config.toml
d_model = 96
d_mlp = 256
norm_eps = 1e-05
bias = "none"
seq_len = 256
doc_mask = true
Each number is 128 + 32 x the weight over its row's rms, rounded and kept within 0 to 255. Layers, rows and columns count from 0. The size above them is the row's rms in percent of the matrix's.

# layer 3 MLP up, 256x96, rms 0.197, rows 48-119, columns 0-95
size [105  93  98 115  95 105  85 108 108 100 105  97  95 106  88  98 105 102 110 100  92  99 100 104 102 108  84  98 117  95 109  83  87  90  92  99 113 105  98 168 102  94  84  79 100  96  86 101  96  94 102  83 119  88  96  86 106 110  98  92 125 103 113  99  96  95 116  97 110  93 103  96]
[[144 153 121  69  91 125 120 132 127 110 130 150 118 124 126  81 134 127  79 135 131 207 140 153  69 129 104 134 142 150  94 107 134 126 126 133  66 131 149 124 125  73 177 134 117  83 139 143 174 107 109  91  92 139 145 108 148  68 157 199  94 162 179  95 119  97 159 163 132 219 117 109 133 122 135  67 103 115 118 106 135  67 128 131 133 127 150 183 167 150 148 162  39 154 105  90]
 [ 95 167 128 112 149 101 184 117 147 183 140 184 170 148 118 125 142 166 146 189 170 227 105 148  99 138 178 129  89  81 186 123 111 159 101 112 100 141 180 155 149 122 196 147 112 144 131 105 143 198 122 120 127 136 169 175  85 127 121 147 117 139 138  96 100  96  95 170  83 140 118 168 122 149 150 165  59 122 113 124  54 120 130 120 120 136  93 167 136 132 127 158  97 144 145 149]
 [127 181 115 109 146  94  85 177  55 106  92 120 123 183  88 107 117 120 145 134 110  52 147 150 116  94 185  90  66 195 156  92 107 119 133 155 136 126 127  87 124 188 131  73 140 156 132 129 146 130 141 126 128 184  76 124 144 158 106 174  92  92 170 171  67  82 128 101 104  89 130 129 149 125 182 167 114 130 102  86 132 180  95 124  84 139  93 125 104 162 131 144 152 143 138 133]
 [ 85  83 163 130 132 157  68  75 164 167 159  96 149  88 123 166 121  88  88 165 168  74  99 117 104 167 140 156 103 126  81 152 169  98 112  62 101 148 100 107 104 127  50 107 115 152 103 105  92 124 150  97 139 148 116 108 155  71 131  89 135  73 187 121  85 171 158 137 148 112 100 131 128 135 153 121 102 112 169 114 166 112 147 138 151 161 159 123  87 128 215  93 116 146 156 106]
 [ 97 128 139 185 134 150  98 127 113  91  93  94 167 146 138 104 132 136 137 105 119  95 110 134 190 176 183 100 144 155 130 110 186 160 214 162 123 146 184  46 125 114  98 148 144  96 156 109 132  94 106  97  85 123 133  89 119 176 123 133 113 102 111 106 105 196 135  99 103 136 138 120 187 102 141 133 116 140 182 222 148 101 129  84 167 174 127  96 125 163 107 126 167 134 127 160]
 [118 125 150 135 156 162 109  84 123 107 117  86 121 102 174 156 119 125 108 103  96 183 145 130 149 153 108 117 103 159  97 196 111  79 110 144 131  78 136 189 145 218 122  96 148 213 138  91 161 137 126 159 117 153 111  82 122 122 118 160  80 139  99 118  74 138 113 180 185 103 171 107 124 133  80 134 110 144 134 116 107 194 101 146 125 130 136 164 106  95  68 152 102 153 145  56]
 [149 118 116 145  98 150 127 101 162 125 154 199 102 158 140 115 114 164 138 182 105 129 105 131 116  84 115 144 103 141 158 118 131 140  81 149 178 171 118 114  80  89 117 134 187 146  82 115 113  84  87 103 103 122 168 144 109 197 133 107  58 133 104 106 135 181 146 126  99 118 101 114  69 129 157 136 119  65 177 124 127  65 124 152  91 154 155  75 115 108 172  96  62 154 172  63]
 [106 173 130 170  84 104 236 153 175 131 134 151 121 136 163 178 136 131 145  88 139 129  54 130 129 116 105  88 164 160 100 140 138 129 181 142 116 137 108 144 162 131 112 149 131 123 131 156 123 138 154 122 157 105 146 127 218 115 169 145 115 114 140 124  78  84  99 128 110 143 130 136 132 137 119 172 100 155 118 146  76 204 144 130  93 129 148 179 180 142  96 181 212 147 178 139]
 [ 67  90 149 188 153 147  95 166 142 167 160 111 122 118 133 103 146 123 146 122 141  64 130 122 161 105 150 179 145  70 138 213  65 113 139  88  76 111 168 116  93 160 136 122 134 138  66 140  97 104  91 105 124 119 173 166 133 105  79  53 137 167  52 135 114 128 136 144 144 134 192 114 129 155 135 124  80 156  93 150 113  85 123 145 120  93 162 139 120 120 146  98 152 161  87 103]
 [ 69 130 162 188 166 146 121 162 180 103 136 131 108  93 112  81 137 128 130 121 154 158 165 243 131 128 126 129 199 111 141 114 140 118 119 114  95  94 127 105 159 114 130 126 140 109 127  94 118 151 120 158  82 126 131 118 128 129 144 129  83  78 181 157 157 109  70 130 143 125 144 121 109 107  92  84 179  85 149  98 163 101 129  92 103 217  94 114 213 151 126 165 110 129 135 167]
 [115  75 146 143 134 117 139 153  91 166 121 123  74  89  98 111 178 109 103 146 137 185 104 127 102 147 146 118 108 146 136 131 136 185 105 177 120 148 184 115 146 169 127 185 131 158  81 113 178 152 168 149 182 144 101 126  69 102  95  66 145  68 205 126 115 127 147 130 115 119 129 114 101 152 118 133 124  78 113 207 173 165 151 145 111 155 109  97 106 110 135 174 136  99 178 196]
 [159 123 101 132  84  75  94 134 137 112 118  54 138  99 191 102  94 179 114 127  82 116 128 126 141  99 120 108  90 132 101 124 114  96 138  77  83 152 170  90 126 111 168 136 108 150 115 145 122  98 110 192  65 138 148 158 157 142 112 143  77 139  88 182 126 142 123 144 143 172  85 234 106 133 130  98 111  95 168 137 147 141 161  84 135 107 148  91  79 159 123 144  82 141  60 146]
 [156 164 142 121 130 169 120  86 129  82 129 166 123 151 141 148 142 113 117 118  56 124 159  73 174  92 141 114 199  70 185 182 166  95 153 105  93  67 147 107 171 113 139 149 129 135 147 125 132 110 198  82 132 134 151 155 130  91 125  78 146 121 160 142 185 137 147  94 104  91 116 106 100 154 105 180  82 148 123  89 140  51 144 139 130 157 124 128 127 102 108 178 167  69 101 142]
 [ 95 171  86  74 113 107 122 146  74 190 111  71  87 107 121 136 173  92 137 111 129 154 127 162 159 148 131 121 109 144 156 144 126 107 167 135  97  99 179 107 135 143 101 127 143 147 131 123 174  85 118 104 102 141 115  94 129 106 105 173  88 154 148  99 177 145 174 123 165 175 145 103  98 153  21 147 127 122  81 177 154 141 126 135 183  91 152 163 198 136  96  96 128 111 198 115]
 [100 141  89 162 119 150 127 155 122 162 139 156  99 121 168  67 135 107 170 127 129 143  60 127 138 152 152  98 191 108 142  65 104  94 134 101 139 145 160 126  93  66 163 132 170 125 185 184 120 110 114  74 140 140 126 155  94 100  33 208 115 124 111  94 123 165 127  80 123 143 130 127 158 166 133 125 118  94  92 151 150 153 103  90  96  82 158 124 192 144 125  89 128 124  97  89]
 [ 96 160 177  96 182 123  71  91  89 130 109  89 123  28 161 178 120 161 137 129 108 129 130 158  57 138 105 202 150 147 181 140 142 121 125 174 109 122 123 135 186 128 181 121 124 125 131  90  97 141 125  98 137 101 145 179 151 185 108 152 117 148 189 106 137  61 156 164 123 156 109 106 106 116  81 159 108 130 102  93 141 131 133 123 105 162 140 162  95  93 141  84 157 122 156 163]
 [ 82 126 161 144 141 138 127 122 101 154 103 127  62 177 158 116 129 137 102 194  89  65 167 175 180  96 119 199 166 108 123 156 120 116 151 116 123 129 103 140  84 137  89 126 114 114 134 123 105 148 125 110 131 136  92  99  55 141  98 139 150 111 169 133 132  95 130 117  79 217 165 108  89 171 120 168 156  81 159 153  78 141 132 103 117 165 173 165 130 133 179 104 126 189 111  82]
 [149 189  97 103 115  87 106 179 129 141 104 120 128  91 113 136 152  97  82 119 140 173 152  85 120 118 115  82 168 152 177 117 115 119 113 136 162 156 128 136 144  70 129 151 122 135 101 158 181 182 112  99 147 101 120 101 131 134 106  35 120 136 177 142  85 139 130 124  46 126 127 186 138 119 145 141 144 116 137 103  74  92 158 189 200 159 109  83  59 137 100 164  96 113  95 113]
 [167 113 167 166 122 135 144 166 117 145 151 165 117 113 138 157 124 124 125 150 112 130  92  88 145 130 142 164 140 140  94 119 146 111  94 153 139 108 177 127  67 119 109 188 121  81 161  96 174  92  84 145 113 120  88 119 104 160 166  50 155 148  78 102 141 145 122 177 110 109 171 138  78 152 112  77 106 141 189 136 156  88 157 215 101  82 110  86 156 100 222 139 145 117 138 138]
 [167 128 168 162 123 107 112 141 112 113 122 167 167 144 128  93 161 114  85  94  88 130 111 127 153 109  60 106  96  97 111 157  69  89 129 138 201  87 173 114 192 123 146  73  76 165 121 121 106 139 105 156 128 116 148 153 109 135 126  96 111 100  59 112 156 126  79  85 144 130 106 158 117 133 124 160 158 150 106 109 136  83 140 141 197  58 129  55  70  99 180 129 137  93 112 132]
 [106 174 124 155 129 129 112 113 159 104 107  47 114  93 128 103 158 130 115  57 126 140 105 132 142  90 123  95 179 131 139 154  74 152 142 120 146 167 175 172 175  89 139 143 119 153 114 154 174 120 101 159 186 125 157 179  41 131 111 147 161  96  91 175 118  98 157 138 116 132 168 105 130  94 120 110  91  97  92 189 105 117  78 113 108 117  74 116  94 124  88 153  97 148  57  99]
 [122  99 180 169 147 147 146 136 100  87 133 118 110 176  96 125 102 147  99  85 134 161  82 117 116 117 133 119 112 132 179 160 158 145 132  85 162 113 175  95  90 142 152 147 141 152 141 140 190 128  94 129 162 153 126 110 171 112  96 124 152 128 100 136   0 105 117  80  95 142 157  75  58 187 159 141 117 101  78  97 149 134 145 141 126 157 135  56 175 117 164 109 133 142 150 106]
 [134 138 154 158  86 146 107 166 208 168 130 109 158 136  97 139 126 135 130 194 170 124 157 101 101 165 165 179 134 124 103 105 143 124 152 107 129 161  96  92 102 156 169 159  83  96 110 140 149  78 208 143  94  97 104 100 140  89 171  92  68 146 158 192 117 143 183 136 166 116 114 141 149 143 106 189 119 127 153 143 113  71 140 130 131 154  78 131 113 157 181 157  70 122 169 142]
 [131 158 110 125 134 128 164 163 143  80  54  76  85 119 109  80 101 132 132 124  94 149  57 188 115 144 153 144  67  91 144 108 139 118  69 177  97 134  95 133 140 120 157 131  73 157 132 122 219  81 104 109 153 126 118 131 162 152 142 157 123 139 131  92 119  77  77 194  83 120 121 151 131 160 132 112 120 159  96 125 160  71  92 134 144 162 137  71 160 166 126 121 155 126 102  85]
 [176 130 135 131 159 153 130 147 161 147  55 103 148 102 144 125 104 124  82 138 127 160 155  85  75 129 132 195  95 123 182  98 124 155 166 120 145 161 141 135 142 128  63 114  85 169 165 144 158 139 154 138 181 159 170 170 129 143  87  91 152 101 165 155 145 103 138 185  69 136 122 205 139 114 117 116 115 110 142 149 127  90 164  65  42 123 118 124 177 130 146 167 144 152 117 173]
 [195 133 115 179 153 148 181  92 108 107 145 189  94 106 113 149  92 168 123  84 103 118 114 118 129 118 122 131  47 127  97 132 159 181 147 104 122 155 152 184  81 179  95  68 117 109 129 113 214 107 106 152 161  94  94 141 104 123 140 110 203 147 115 151 156 129 122 152 111 128 119 121 148 134 176 120 151 143  62 116  89 103 101 126  95 141 152 106 102  78 122  80 154 105  83  88]
 [154 153  88 121 108 113  95 122  80 154 163 160  99 106 101 125 129 205  94 124 111 129 113 168 156 138 148  84 166 150 179 124 103 108 126 118 156 110 146  85 156 198 195 113  88 132 135 147 164 112 107 132 112  90 138 134 142 127  84 100  99  98 126  56 140 122 146 106 121  56 139  81 160 101 107  64 106  59 137 115 146 172  98 101  62 102 125 145 170 133 128 105 115 178  78 168]
 [ 50 151 149  92 123  87 141 185 153 175 107  60 150 138 153  92 158 140 128 170 119 147  89  81 166 160 153 130  94 118 222 144  93 112 124 195 128 110 139 101 170 148 176  99 130 175 178 122 113 147 124  97 147 134 129  87 161 124 114 153 129  72 157 136 137 183 158 157 109  69 144 139 140 129 146  85 131 147 126 132 158 105 106  93 171 159 207 152 142 135 145 141 144  96 125 105]
 [148 174 120 118 193  96 141  81  76 162 143 103  80 110 174  76  62  94 137 113 170 145 162  74 182 132 146  69 163 125 113 185 139 128 153 121 130 178  93 110  96 135 111 131 126 146 143 130 156 102 123 171  83 151 149 137 107 115 105  81 114 154  79 116 165  90 133 172  83 120  91  82 141 162 139 163  64 142 122 118 140 137  86 123 144  97 124 152  70 154 169  62 104 120 116 116]
 [150 193  96 156 127 123 123 174 167 175 185 104 125 115 152 146 117 149 137 113 106 121 107 130  96 166 120 138 125 158 169  84 143 132 137 141 126  68 145  76 171 127 169 133 189  72 129 165  72 145 159 145  99 114  80  79 161 134  78 147 133 190 179 134  90 119 113  89 127  99  72 127  74 197 133 121 151 140 147  85 128 168 151 130 146 150  95  89 121  69 114 122 183 146  93 155]
 [ 86 136 150  96 128 162 142 149 150 176  97 118  82 162 141 161 163 107 189 104  91 153 127  90 108 155 119 157 159 151 117 195 153 159 131 126 134 121 114 181 198  72 146 109 165 102 165 156 172 114 135  87 114 102 150 175 129 128 135  97 153 109 120 128 144 131 133 135 103  70 111 132 152 102 153 159 206 180 149 128  91 154  70  76 118 124 109  99  85 118  87 118  63  51 126 136]
 [ 97 146  77 111 124 112 114 120 110 149  67 174 173  96 155 123  66 160 185 145 155 162 103 105 134 151 128  82 129  94 177 117  93 131 179 125  88 104 109 137 126 156  87 122 134 142  90 146 106 147 113  72 107 172 109 101  89 136 107  75 174 112 108  68  51  95 134  85 113 102 147 103 112  51  88 128 132 128 144 178 119 109  99 126 117  59 135 152 116 124 171 113  75 126 105 168]
 [113 162 135 144 159  84 125  77 144 131 151 192 123 116  63 108 113 123 124  86 204 112  76  71 135 144 174 135 153 100 118 125 126 144 123 112 158 147 134 115 125 167 162 134 150 108 124 124 108 112 122  96 171 150 165 107  66 205 140 111 170  85  98 131 120  33 105 130 107 164 161 116 125 157  67 108 168 109  87 116 139 133  53 160 110 154  98 142 144 131  72 139 143 131 174 163]
 [129  93 127  78 127 141 106 145 139 101  81 156 126 169 122 168  47 118  64 147 158 179 128 143 112 122 118 132  72  95 125 118 123 146 154 115 148 161  58 128 124 118 126 111 174 114  91  28 163 134 183 140 118  91 109 178 160 176  84 150 134  92 125 136 121  96 122 108 112  92  58 114 134 123 128 188 134 147 136 153  99 131 129 163 120 156 124 165 118 137 139  88 180 138 132 214]
 [ 50 107 198 149 153 125 158 161 149 171 139 168 126 137 106 124 155 181 155 127 127 128 106  33 109  79 190  89 133 132 149 114 120  47 128 139 143 131 165 108 119 100 139 101  70 187 183 108 146  77  93 139 165 119 153 140 165 171 175 110 132 102 108 117 140  80  96 131  82 135 115 158 187 141 135 117  90 136 163 135 109 109 121 110 103 147 102 122 118 168 169 144 134 177 132 136]
 [ 99 107 158 101 173 140 180 125 128  95 113 155  96 127  93 114  86 133 164 175 156 184 176  97  83 142 104 146 118 133 135 132 129 103  88 175 139  87 101 126  79 130 131 118  88  91 225 119 157 115 177 128 132 154 147 111 128 154  88 136 117 115 101 156 109  81 182 164  81 137  89 181 115 145  92 157 140 121 154  97 110 172  96  91 104 133 173 135  94 162 138 192 154 100 106 205]
 [142 146 102 169 107 169  88 111 122 107 108 152 143  88 141 140 137  71  88 178 125  54   8 153 174 137 142 150 205 163 113 122 118 160 128 146  94 128  93 169 140 112 107 155 147 119 138 194 115 170 138 161  83 109 105 108 121 139 141 152 106 141 102  62 161 163 129 175  59 116 149 145  68 120 128 113 113 115 167 123 163 123 142 111 178 138  86 137 164 128 129 121 135 159 137 108]
 [174 141  83 125 115 209 109 186 113 115 126 122 141 123 145 128  91 136 108 133  88  80 166 141 125 144 138 154 139 116 115 121 148 147  86 176 118 124 115 162 138 158 108 113 129 104  96  77  98 144 147 195 166 101 108 103  88  86 115 120 121 152 159  85 193 161 147 147  91 112 159 141 108 101 128 205 203 173 148 168 145 141 164  96 159 102  94 221  99 125 113 134 192 117 130 148]
 [ 91 130 117 139 105 151 101 141 125 139 174 121 130 175 121  85 155 103 151 126 131 122 138 124 111 123 161 163 165 170 106 182  95 122 128  96 108 133 138  73 140 135 122 105 153 134  86 160 118 180 116  83 136  23 186 232 128  79 123 105 143 114 133 107 131 213 147 149 173 141 135  83 133 110 141 135 122 136  83 163 134 205 123 121 107  86 127  82 138  92 136 173  95 142 153 161]
 [ 79  61  92 182 134 147 127 162 179 164 129 106  67 176 129 131  94 122 156 122 136  80 164  74 130  93  88 227 126 101 135 118  85 130 118 113 113 138  92 131 128 155 117 116 129 142 146 133  83 148 111 148 112  77 229 177 147 122 110 151  97 145  88 103 128  73 101 128 137 133 156 122 116 131 111 124 147  97 175  75 112 112  77  83 145  91 149 108 121  92 156  87 121 135 140 166]
 [114 116 132 122 110  74 104 107 133  71 141  81 128 171 177  73 129 129  96  97 144 184 126 156  83 104  89 141 134 135 149  94 165 113 160 126 115  74 130  93 150  62 200 176 103 145 100  93 193  81 138 106  91 106 120  70 186 144 144 164  58 174 103  99 143 132 126 123 162 152 105 124 118 129 112 131 146 153 118 162  85  98 178 125 131 124 167 133 133  67 118 117 118 148 185 151]
 [150 118 219  93 130 180 132 128 126 107  74 155  80 147 173 199 130 147 122 143 142 169 108 125 145  90 145 132 135 163  98 102 131  91 132 156 168 108 118 106 189 127 163  88 131  83 150 189 149 103 210 146  93 104 172 160 156 132 167 108 138 134  74 195 176 101 123 119 170 126  94 180 128 166 133 137 151 132 192  78  93 123 105 141 142 130 101 140 123 145 129 132 114  89 146 151]
 [ 63 124 133 109 170 109  80  45  53  81  76 146  94 102 107 150 117 103  93 131 154 174  86 126 117 146 139 118 186 108 187 121  79 173  93 146 135 135 126 175 125 107 112 135 159  81 161  69 177 137  99  72 121 127 117 112 134 121 132 118 136 132 139  82 155 156 139 128  92 145 160 143 102 155  72  88 137 100 157 152 141 117  97 144  89 138 157 172  92 133 116  84 150 130 198 113]
 [ 85  96  97 166 169  88 147 130 145 130 123 113 109 119  65 131 180 153 153 156  98 150 209 161 162 139 125 140 104 159 119 132 185  80 130 110  90 180  73 115 112  87 150  92 165  99  63 113 143 155 157 138 123 133  99  73 118 162 115 112 137 125 195 111 217 159 138 128 156  52 115 111 142  87 129 104 135 125  88 164 121 103 159  89 113 129 159 115 101 138 155 154 135  85 162 105]
 [ 85 145 125 119 104 102  46 133  75 101 189 150 132 171 202 143 114  94 152 112 114 154 130 195 106 150 138 101  97 121 136  93  59 135 126 107  85 124 183 149 180 112  58 105  81 130 149 163  92 111 128 202 162 142 185 152 114 162 114 106 136 100 176  75 114 148  88 100 101 170 151 113 127 147 124 133 121  72 111 133 152 149 161 129 133 122 108 107 108 102 133 115 154 180 121 140]
 [ 93 102 111 102 188  92  78 100  70 170 138 104 100 168 112 130 113 125  88 123  92 110 146 204 155 100 130 103 147 185  94 178 124 152 154 155 147 112 109  70  77 105 130 126 153 149 151 139 126  96 134 160 193 126 173 121 148 106  95 190 102 145 134 131 124 131  97 152 168 149  59 141 119 172 158 185 181 103 129  76 150 140 102  76 132 153 167 109 101 173 118 135 150 171 146 105]
 [133 100  97 115 125 184 109  69 163 122 139 142 119 129 106 154 105 176  88  95 122  85 149 155  93  91  87 167  93 184 118 144 100 150 126 140 157 132 114 123 111 164 163 160 123 111  99 129 139 170 163 105 128 112 129  59 160 162 145 140 132 110 155  69 103 147 125 100  73 195  72 129 121  95 141 134 162 114  99 136 118 133 123  74  35  71  84  93 172 164 181  85 135 141 168 140]
 [132 120  60 113 107  83 134  93 170 156 134 167  38 130  84 140 120 100 125  89 118 122 151  85 142  84 146 100 202  84 162 111 102 125  86  90 169 196 155 116 125 135 156 126 146 167 151 166 160 111 147 110 141 109 140  80  92 162 127 115 145 131 153  95 131 138 178 102 114 142 140  95  98 152 138 129 175 152  98  15 133 127 133 150 142 110 154 157 133 200 163 127 108 138 118 136]
 [147  94 132  96 115 109 156 141 112 144 159 161  61 122 154  77 161 166 111 153 126 155 132 117 135 136 116 120  86  88 134 164 158 149 117 104 182 124 142 108 100 146 144  70 104  76 161 155 114 173 111 132  73 183 129 105  80  87 137 168  71  96 167  93 138  77  96 141 148 126 118 124 122 173 121 109 165  81 217 106 109 197 139 138 115 163  96 132 107 122 109  68 110  92 195 141]
 [102 183  98  61 125 150 151 145  74 165 164 140 170 120 162 147  95 114  53 104  56 127  68 138 166 139 112 100 133 154  84  85 178 133 129 115 184 152 142 123 171 130 152 133  96  89 142 136  84 190 122 140 110 149 176 191  91 163 143 178  77 128 141 120  85 157 110  90 192 138 158 135 100 151 140 149  99 109 120  80 107 127 129 124 103 137  95  93 117 129  84 137 115 155 140 114]
 [135 139 126 119 174 149 137 133 156 157 103 108 136 116 124 124 165 101 163 166 155 182 123  98 134 111 125 204 113 180 138 163 118 115  52 193 116 108 164 141 136 124  71 154 143 118 109  41 136 102  92 124 130 101 171 140 108 182 127  81 117 154  90 141 186 180 169 132 123 169 164 162 127 163 136 119 138 198 121 112 111  62 109  99 127 184 187 138 143 145 120 130 172 125  87 108]
 [ 91 136 116 115 145 138 108 188  84 148 156 101 171  96 174  80  81 114 123 140 126 132 116 195  88  98 174 151 112 131 120 124  92  76  95 123 110 172 172 112 124 164  77 148 126 172 213 101 154 165 106 167 105 154 100  62 158 109  90 153 102 123 103 190  70 123 140 190 115 144 111 133 155  75  77 126 123 136 161 135 149 118 141 112 154 115  88 134 128  88  88  84 115 161 111 129]
 [121 111 110 188  77 117 124  82 129 156 182 107 118 132 132 151 110 173 123  80  93  99 196  79 106 145 140  60  93 121 120  71 148 122 101 102 161 129 127  95 141 134 138 110 170 171 141 121 109 194 125 116  98 144 136 188  93  69 155 144 123 216 114  91 131 168 165 111 136  95 128 103  74 119 122 146 102 157 171 114  71 196 114  81 154 170 139 131 142  95 153 120 109 129 113 113]
 [113  99 128 197 141 127 153 123 126 109 161  69 119 123 153  88 144 132 117 139 110 172 146 107 143  53 121 151 158 177 133 163 112 118 124 157  89 107  98  82 152 113  67 149 108 124 135 185 104 106 180 132  83 115 190 128 169 125  79 125  61 170  78 178 149 126 109 128 179 105  80 118 140 118 122 169 143 106  98  81  95 171 124 204 160 124 122 118  57 114 118 149 148 152 112 108]
 [103  46  80 125  93 102 110 166 148 141 135 179 144 201 120 127 113 178 116 162 126 129  89 163 115 121 134  87 119 152 122  89 170 177 130  68 197 165  96 144 153  93 184 112 147 167 112 122 120 110 129 105 114 107 155 134 103 105 120 136 165 135 124 156 123  68 115 144 119 162 126 130 110 194 121 141 150 168 132 136 106 209 160  73 144 163 137 122  97  53 186 127 157 101 121 144]
 [131 125  75 126  95 154 130 170 146 149 127 126 177 154  85 118 173 110 119 140 122  79 111 159 161 100 127 150 133 139  89  82 160  82 196 157 126 119  91 141 131 105 135 185 126 115 137 124 140 200 176 139 133 155 179 172 117  79 114 107  88 179 129 109 115  85 130 157 146 131  94  92 130 143 105 119  53 179 131 155 185 119 171  92 143 196  68 125  75 123 129 150 166 177 153 109]
 [134 124 107 126 190 136 177 138 111 153 124 197 141 162 131 106 111  83 170 118 156  88 132 149 135 122 146 196  96 175 126 147 177  94 136 152 147 116 138 146 176 119 173 131 176 131 106 113 176  93 132 190 173 146 106 121  99 112 161 176 123  94 121 124  96 117 130 128 113 165  99  99  71 185 185 112 129 112 136 121  98 146  57 118 203 170  90 129 129  90 169 198 125  90 131 144]
 [139 180 132 121 101 143 170 146 220 141 107 161 132 171 145 127 112 111 197 128 126  57 119 143  84  91  92 120 162 138 105 174 140 166 141  90 126  94  61 112 131 114 103  86 168 107 147 108 123 130 163 178 147 118 187 158 105 125 157 124  91 137 168 125 100 141 144  91 160 136 152 145 134 200 136 141  73  79 150 172 149  63 151 172 140 144 151 121 112 103 154 122 136  63 148 100]
 [162 123 120 179 152 133 104 165 135  83 177 167 185 170  67 140 126 134  72 141 129 133 160 134 152 114 143  95 149 117  99 132 106 101 190  87 183 127 116 114 115 171  93 213 112 136  86 143 128 127 120 162  97 172 102 114 142 158 144 103 156  93 152 162  99  88 149 114 127 204 123  91  94 131 115 125 174 104 123 163 151 120 118 132 201  76 182 126  93 104 118 164 123 113 176  78]
 [152 131 131 111 132 120 119 136 169 109 119 125 126 148 148  85 117 113  95 125 141  93 157 133 137 192 122 132 157  94 131 166 172  63 128 123 181 139  49 144 153  94 126 178 145  55 101 150 107 117 116 144 109 153 146 109 100 155 201 125 145  88 186 167 145 111  80 106  82 183 129 128 109 159 109 163 162 117 166 194 144 188 122 167 153 165 140 100 119  66 168 102 119  73  87 134]
 [130 133 128 108 138  58  83 110 165 135 149 147 172 124 123  93 136 150 118 141 189 147  62 141 160 101 168 145 103  85  80 147 145 112  86 149  91 126 133 205 104  77 133 108 146  89 133  94 130 126 104 108 127 144  88 110 113 157 156 175 126 119 131 113 143 129 176 149 135 118 124 128 209 158 113  62  95 142 129 147 140  89 125  87 105 118 164 139  83 203  41  79 136 106 158 167]
 [121 113 127 158 188 137 188 124 130 187 185  76 129 116 120  83 158  79  91 114 165 198 106 130 168 164 130 142 149 179 124 147 138 110 134 146 133 140 166 123 137 111 160  78 108 122 121  80  92 108  52  99 140 118 168 116  71 114 142 121  56 128 118  82 132  98  67 135 161  75 147 103 128 125 166 159  89 164  91 158 206 155 139 145 122 141 146 152 142 117 112  85 153 149 118 151]
 [140 137 135 119 105 112 146 153  65  69 181 119 135 123 142 151 114 172  77 117 102  86 144  96 189 112  92 135 153  90 171 122 118 105  95 161 130 122 116 161 112 157 115 173  79  73 159 123 147 158 167 146 174 138 215 152 133  90 134  72 147 123 131  76 196 144 120  80  71 105 117 122  95 125 131 145  96 172  87 111 144  68 170 141 106 161 132 129  93 141 116  88 131 120 190 131]
 [151 164  75 138 104 155 101 143 117 115 127  68 113  84 127 136 144 149  81 129 122 168 179 143 142 107  75 133 192 113 149 172  90  46 142 167 128 145 137 149 134 109 122 155 149 153  59 120 150 198 130 138 166 134 124  96 116 119 100  70 111 147 202 126 123 151 111 155 124 155 136  76  93 158 139 104 100  93 165 128  89 153 181 173 118 156  94 117 188 108  67 132 119 118 126 185]
 [120 161 153 174 102 102 151 107 138 133 130 144 192 139 146 117  37 102 131  90 121 115 120 119  71 189 122 189 165 167 158 127 151 186 132 153  89 138 108  92 161 162 164 142 103 119 120 117 137 160 101 107  84  89  72 113 114 190  87 123 154 157 175 123 111  87  90 152 107 139 132 130 134 131 146  50 123 105  55 141 100 114 123  99  72 155 108 131 122 114 148 101 150 158 135 195]
 [178 166 143 102  95 120 135 120  53 116 147 153 142 129 109  91  81  97 165 138  73 166 112 146 185 102 159 100 143 108 230  83 150 100 164 158  82 154 150 106 136 145  64 119  82 139 140  71 104  98  81 185 124 171  99 152 119 154 115  81 142 144 126 191 135 161 124 129 123 136 115 150 116  92 101 141 153 107 110 127  74  65 169 148 154 153 126 141 168 130 158 147 100 124 136 144]
 [134  87 100 116  66  91 175 140 104  87 120 132 155 115  91 119 152 159 141 113  74 151 151 211 190 120  98 131 130 111 125 108 124 116 111 130 142 109  81 121 165 103 102 194  80 135 152 188 137 111 159 148 112 123 132  48  80 185 168  99 153 104 166 150 187 135 113 120 129 144 131 149  92 124 142 135 191 138 114 143 150 135 190  93 121 110 104 183  83 140  93 165 123 161 177 125]
 [109 161 120 219 133 102 158 168 138 135  95  94 191 153  96 117 140 123  73 149 108 116 142 136  49  98 150 123 133  64 115 129  78 140 119 128 220  95 154 123  82 135 168 129 166 131 151 166 117 139 175 124  84 181  97  83 142 123 118 153  91 178 127  68 156 125 131 157  90 144 141 114  73 118 156 172  94 135 165 116 152 129 156 167 158 147 131  87 136  97 146 147 108 158 102 138]
 [129 193 149 123 184 108 182 124  94 161 150 130 173 120  92 160 155 119  72  95  91 155  83  86 117 127  97 168 175 124 133 108 127 102 159 137 140 186 137 143 162 100 138 156 143 146  81 124 128 169 121 165  23 113 100 183 111 132 131  74 126 122 126 140 101 125 156 104 124 176 103 101 122 100 173 135 165 106 150 146 124 125 134 160 131 128 138 114 140 124 111 141 185 153  11 122]
 [116 187 187 157 155 159 137 103 136 156 163 144 122 180 179 181 135 135 120 151 159  57 108 128 116  74 114 188  95 128 122 141 127 105 103 145 172 128  58 138 166 129  62 166 119 171 169 185 132 175 122 119 145  85 151 120 110 148  99 111  99 202 106  91 142 128  91 102 145 164 129 102 113  56 139 167 164  98 121 108 120 103 122 179  92 152 144 137 141 130 173 134 138 158 164 156]
 [125 122 172 111 143 142 106 120 129 164 143 172 144  92 119 119 123 115 136 101 124 131 171 173  99  92 169 113 142 171 112  95 113 134 125 111  71 196 152 110  95 116 126 166 152  45  99 111 122 114  91 122  89 132 116 130 121  83 151 148  72  92 124 130 132 166 139  85 149 170  88 123 152 183 133 141 157 124  60 133 145  64 221 141 127 169 156 192 174  79 162  76  94 140 137 137]
 [138 160 139 163 104 135 146 187 136 175  85  87 158 128  95 163  91 143 168 138 103  94  89 134 156 159 143  94 159 128 100 166 125 107  70 182 120 144 106 118 158  89 169 104 132 114 115 123 137 140 117  84 165 118 116 131 181 131 100 143 147  74 104  90 102 231  93 178 104 151 106 121 105 154 196  99  96 145 136 131 198 133 122 120 107 117 126 153 137 196 126 122 191 173 172 129]]